Each number is 128 + 32 x the weight over its row's rms, rounded and kept within 0 to 255. Layers, rows and columns count from 0. Numbers have three digits each. The size before them is the row's rms in percent of the matrix's.

# layer 6 MLP down, 192x768, rms 0.108, rows 105-191, columns 640-703
097:128108137154128080158073117159171050148155125175132153131144106127180112142168099129084099167108093138115078186137140165110073108125125136106110093128140145136120140159064100146110110137080091
096:121139098090085110102164110113118166086116153104106104102130100107170209116098112082134086091148144098086108094123065137158094120093119103120137127136163089131094131088190185118157087125117139
106:132147140178099111171140166120127103142173125120123153120068163136116148122143129148102122120096128117119094112121146097110098091123142137144138124130116152105133120112092134138117181112168086
096:126194115139095144123162138189101114101149145182107153128087148125095140199109095119138123168152130092133155157164121097064116123141152156107114133158170179132119165177132124151082086140147136
103:147090167095082147116125096113138156103101093154101140112110062112123182108114060132100145140063175154066181172114116109117122165147105125174127158133110121135133179128106151103138157163062176
102:110104105159157153103118130125119128173117157124142125104109105114119111151166110153128110168117143106160113127096138169111100061064141127081108112128062091140085132139112063098120140096136070
104:102123110154157126125124128094070107084127124078137099219128131130113132145177121082100099159089123104108166117189118138153075139149116132057146156142143106122120142128099132122167154144094099
100:122123103124146188106050103154171114107118089145133127184124136143175066146192117134128059081132163127096174095072129124151104065095150126147124086118151117118134130150124156189176133122073130
100:148129114103200058149138167047107125083180162101129142094098115153134184096129087084162144185090109128115123155117103171125160115108120131138113156145110079148090084141119156145094148127098122
099:162162070171182129118143147081076188123110169088119141152160182133115179139161117071191105135151101095122052068137041096108091161117135144074157062116081152136096054143146066112120163131124159
099:142117133103084175154098093114084120135166110095117141088105101127150120114162193125090141157076160121114091141164131131185109122158130127124113141162138119142147149177165107101115139144099132
102:135136035142148153099117149082133116081128144065139099140108198091171130121137104127142069150085164149123131135165151126136113109161142121138132131118118101120139125125143139139141146145151117
103:133138128117178164152127092125085125129174182084133135087067140174138115126125104087170090176230135134034121166108117096096113118181120141140128136133142137139155155192172131219073125170110119
099:131106125158144168150110087078123110147103096126112156201179070093117152055186093069144130115199115127126132152102117073093135112125125120092127117160183125122124109107146159105127153133107155
097:156130137139144096136107160098153141121113109133127115135136151109084101145105112138137095140135087184146171124174081137128173185147140101123118139127170132116127133125120166139099095050159157
098:123173096134044148152069099163154178161138152158137130121133029185094175079118148125168099107215109081083094135185155108086133135179112129114136117104097122117140161141125116116173082127099091
102:137110158110035177150138070154087152045174191100107099142092147131151098100129163082043156093159146096078093099154118127086206183145140126121139110116168137111135120177165113098109121167120107
102:145124107163102117077133128143100093173153106118120141135080093134151144053142141095099143101170141101099142053137121102153143145147125113131129165144171147132132130081133195177134139062055209
102:111103213177079218102124147193172105125131151152137098117130106125148109184221135142158139099158130164158165155147169201105099113147118123225143131108189109138154131180121129135197124132138101
104:141144221133068133105142114084131167161137116134103064158120112169188100166176101140077053106047106146048046128092166115125049153180126106098140099127116091120096105146125113035119111147158137
101:142108122157107082157156123201162126135093163151130119147140171101130117106122087123147166127160105118128083104132137149105136092090113108126148134096094165126129172158145146078111172163110170
094:134135108129156097165101164182131142127100128151120150135119124134068193160075167136190133180150130185199135084097152155110059101103128150180145173135093114126112140124091120114172060151158068
101:132080052136087072145164131073104107176105091145133141118168161155118158200163180125130120126058139124133173116131146126124081109175120118137136102122155113128139072130103194170088147085113118
098:153155149117120117108115174165126139095166185101143119167082130148151168095128153152156069134143161115115161141136132167149071108151114137182114132139120186117130176098197140125112124152134135
096:113128159110134135147128150163122132111135133125108046109155112146149174080118163145036061057122133135144122130159114135086116133133149133093122149126078180114100131107122156102154122104119142
096:137172096073033127130142097085074133131083120098132135147132154132210110212075073100112093131173126082176102126106163121118118105135106122109126147121114126132146125126115124123102161197074163
098:113093126163072079142114168129107167126158110167134082165139079134190149080134112081070178134113120155179112135095191124142077106178111125113109101142077149134122153108102166190122233156167154
097:139138143132107125150184195176106169116111071139098113080193132155153127069110124151231145104144098124054113156131098152073116091159142121162115148127081114129143135130144148178088079093143082
101:140084095105191033115133115158069048154137169121129196143114109161103132108177114148232125150094213104130134102128114142179111124197121151081134086109163072126092077083135076133119116114099146
100:112126138066107118161165125154143169150137092104125168128147134076110152112106146137146104140131155116148155087191155078138208119145144154116127199097124065130134158134167115122101069096152121
096:135124155129104086165165180128157202160106226163154183192158166128171129157166167174110100160131117146108102163134159120141138137112110125086138100122080139142168073108185094154130158144189142
099:131144152148094122139103090086115093181112178161143120123144136121110232128098166106164148117126103074161116112165108101133125108136129119092127109138148138136091108083110133140159158077144150
100:128127163104095181137135163176156049103141124149136100121096144131160050155114144124131143133179175167105134144113171101152122115117115125134132118121095113130164143126122118151090144108161086
106:125115168148073116138140099088122156121113096072134151095140107104062140146103083056100149112105126116157075144100115032140151140115120118071127179106148106137138063073115116122149131000140090
100:129112122131109055115168186190150180078170123145121131132130112153133157090134129147111127106071092116149078151080155150184119172107116113163124114137099148149147130119163185133108141161168082
099:138183128091105137199126164173102136179116050164117096118117133147131182064092077145132132125119124156130132154091102144155159178118138124122119088144136168131087092148116204161109099123123150
104:138162118134106235130185110120108143140148076097139135114105159091150155179141141111218164192108140148163089123105146141079143124170143130095127057151162104129106167145100073117061098162112114
101:126186165136156159136119111121115192152139147100135156135155126107104118122190166153092143094163132126195160121123083095132118098069109130109132169142120100134154139136150094113073039126149128
097:127143135173152056111104191110119112078103093094110135164159115097158156128144081088108152065188148120125042128139107072127015132159120137083127083128114161115124173142138105057051114128107178
097:138165053120084129156138103091062148137115138129103150079121169145217120083102195180124099131220124149132118142103126124127159185166164127164127125109094138122130128165189206135090162086135182
099:133143110138185137150133142112116111092131086145126068128137121204162163130072027089070189131091076127124148135052126150178124171117143138080139122138127127120130129164078102124127115142142170
103:103179120149114123168102052100163123137111128083110114139117156126189111135156115135132114130145119147080113207104137168148141122132149123161115091139145175113190183174140125181108081046178137
099:126111091199082082128065141125151119129124175121136163100157127126102097123136120102182152070141118158109133106113149138104114122158110136145131145128119114121154138122125090131156076131117122
102:126174202158110105110100125111138150113137115154162107155164111121136126181178105128196068098110163122127069146123131124156119179133118144104125186135076100137134112098206141161169123091140113
095:139123135126127131113170025132151135184218063108125149105182178141181170100096139131135170117173138123167096135157151165115119116162110127145129152147133070137116135168117111179133025171146129
096:143116143066139153151186175129171113089128131136146149085117085137125134117178128139109111112076130136122073071159129192096113190140131113145133162093070118141184071118127102124161172181137112
101:118111155151129206076132144133099131117165143125117100128143123102141137123134122102156110122151114132173151154112156118084133122178123120099123135148139128114144124233146145153092146133153124
099:124115153157196120144089137096154139133135106105117155116149145164135074192121185105141151139154120116135150133113099152103092110194114121153113133143099103113139075081094149089133155146114115
100:124152149173132120102137161140147104181192209075099170179117157121138127122122133114141164147129150157148085140158174109130150141130137135160149151152170144155168151078166111133136138197111157
101:124134081074081119115148137114154125116145052061081102158151102149148152100127172095141089113117113143147128091133117098125127087075129123116115102153101096126111106103165172100149060128122096
097:127116121070169122115195130083104126104109106139083114064152184104135134119083064109143135101060124158078058112105135108135108171108127144099124057153217081121152126135110097128102090122179122
099:126097180127115079146146127131137128058086091161115128154135127103115121125064188136092084153117120166089158083152121124137150187127156127139115175167164144122211173163115103141129119141084053
103:133151122113137178098155147087138051136151159179109166098079198153112139074175182194130183118102207179078117134120093168173150144153119124214124060115163174116085203165113110109143096151126141
092:123146190162118192121115125058123182134137071183123111141157116143084132082159147098147166122085127094184114103147143145113065115101112131092126129117120029128158147217102121147197168059130166
100:123152107054175157164086079127142096171091097186146189123085176119087161176126129165180112049083141139150106089163080133166081131111149119118108134117118112120151123131177126144088084166134193
099:132145137120066146103127189125106122074185096150136099114123133103217187148119137152142160144207134129139162081122159202086133098126155118128123148130081143132080100139182112099113162214177112
099:143086133090137133147153078065132132109153083166110151070111230103157104091125117123096161112112108128161078073079151145119077146154132113100112062133066108127173147104105145099112124102172140
096:135135114120127162112119173027107141121105093098162160121132124127172145108102190086160154096092121119190099128160102093189173131160125129064118137128162138108091134125132087148196142213104122
098:114125127168102128122102060119130109134131119156133065173159177072095143206160134158175222109176124069147117132150115083152148133083152134131113089124109104134150112095120085092158129172090069
099:138144197132111104153140101138134105094066108153138158108162184139098147105038112142119144155163105128160098199107103224144210140137126122180148144139134116109172107152097147157076138097116178
096:114179154163155145116116127148080138123128122041114138122163104149146198066120199124148091133099146105104103162149142151148138162102131123108103164128155101118167180105110175098126085184117186
102:098158118184105166150148115166116119098106083166124099167127107115167094118177132132087144174118156161050178115171134142146176137134123100094167113127099111122164129159131103121104144202146122
090:121127163091102155161089162126158162129193101188118170117125091137161149134160081120126107155083095111148131156136155163168051135171121123158154081124117126138132053075113148116171118115101118
097:124104136125061098116112096146185115113105091158089095137138122138140209124090133104135142092129102074134167074079130121068192139151107133165139142133119184113086108119076070121130128149111173
101:118094112157073130075116117118122149126110118076150096122137118088175199195126144093151082059161122137125143179082088086101074175154111103140108114106142105137149163131094085128137104105176148
099:123080172137068115138115060111160153135134137120111147127138140134077170159136123148158137090159117113163106099143128109077150127177145119133128210114143120129127177183140143111066046135196163
101:128124090169122089137120097124157152146122146127151130077139061134101117094143169123127104168112116131131086112152144027140123132100138123131143079115127088115141123077166150104130156106125142
104:110106166085173092107144156142121130111124141165126065099118076122129129132058077058104065081131124109103131105163102114116126166143118129160136133123161073110192137116172113108127095098113134
095:148165084127091089114086149053117109085114148144145127196124135087192170168117104036147208110119132141147150166159133104150124114174121114164122113128073207148149151132143123128108099089169110
098:121091144100152153144126180096126139157088082131136081128102103123106109064115115071253172148142134079111159150147175110126048133160118133166122118079132120107116151052111147134132200143122128
102:136102083068127116107067229179084137192112181159141132115117127108153138109102148141167125178147125136113094132078082081151132165094134121151128131103145074126136090090109120188196101104094125
094:149103189126111107136108110108144105135108073122119144153135165112150137138101104095114158100116166146106183147083156092134153144187112152126139145126186157126162110141157135100130099052159131
100:125123083122144169168145171076113150115088186130111137085140134171186177125063111058122088068147091132106103145117109117133138172126143114092131157121117130133141134066087133158097123147140128
104:120104110120161121132117165098140153110108096142138130173102077139091109131167115103102213126078070094194111073141148079089132112095114139141133082091130169128131104167123134088160118058045113
103:115181061156091107142142184130115127094118193139146140167148143100174118046123091100119116079174139109174155159154154120131121202093146134130134164121159124123112109152113093152117151120128130
106:098189098154108102114155182100096089084114120128139081102149217098128168106153150118102099143117145117099110131149114096160131153100139108119149133101114146101168176154203118115118136205144115
100:125126150116112204142085122125133092140054132139137167126135125142154139146078116142185055180135109107186138133134164178195137062131141146139139120124194081139143152116149107163151193189146164
106:114191164151105189170159151156134157174101152170131155133161134121132181139133210202096091110154129157116145157245176146193179174146114111138139071128179190117176166159115131104203146144181158
103:123125068114110127176113229095121101122154168130131142109095104108094097100155116125127086184079109082125145060151124157084161148117120129132118159128131136127131154143113164210108171098089113
099:126037092142144101141152170144133130142136111135120081133139172084097171142135139100097159146121112200149151115108133095135114134104130132141147096114118166114123100171153115159081140131148100
101:128152115124168162100152106135099098156109123148118130101139100124109158109164109112179100140099124079047102119118067167169129078138137128114116079132101132128176163099095125157026148106128176
102:146185163094154172177131085140082118101082120081110147064152140129111089092119094067078097182091092062097097116127106145117171142092128111065118135148150119111138113121194136175102082126147182
102:136182162128179130161124134129118168120144126110130151157117139131099077161141146152096140153134101045120163175149165091164159130111140122160148161136171122142157129146141156077098133117168082
101:105109091104191140114134129122088090184118139217141119096072125088122147087175112128094158109104134112111115136146157081164148128106129147130133104129131176134155115099140138170097149105140139
099:131127123140169135161104149150156127080124136120135128162131092096183081135146172123148120130152119102116167175142149112126148093190119119242123094118189109115196111120159179115109088091156101
103:138123092095124119137110116125073147100149166134153140151123127125107128111093134143138135123122121086108087163138118143143146108127116109153145091128127135139149149097101129124119174146012105
098:143101148079177155126166130129134142147097144143127110080102121150136154122127109069198102178097077149130122136131142107107146124159132128141145153145158195118141161076152136110062186182122089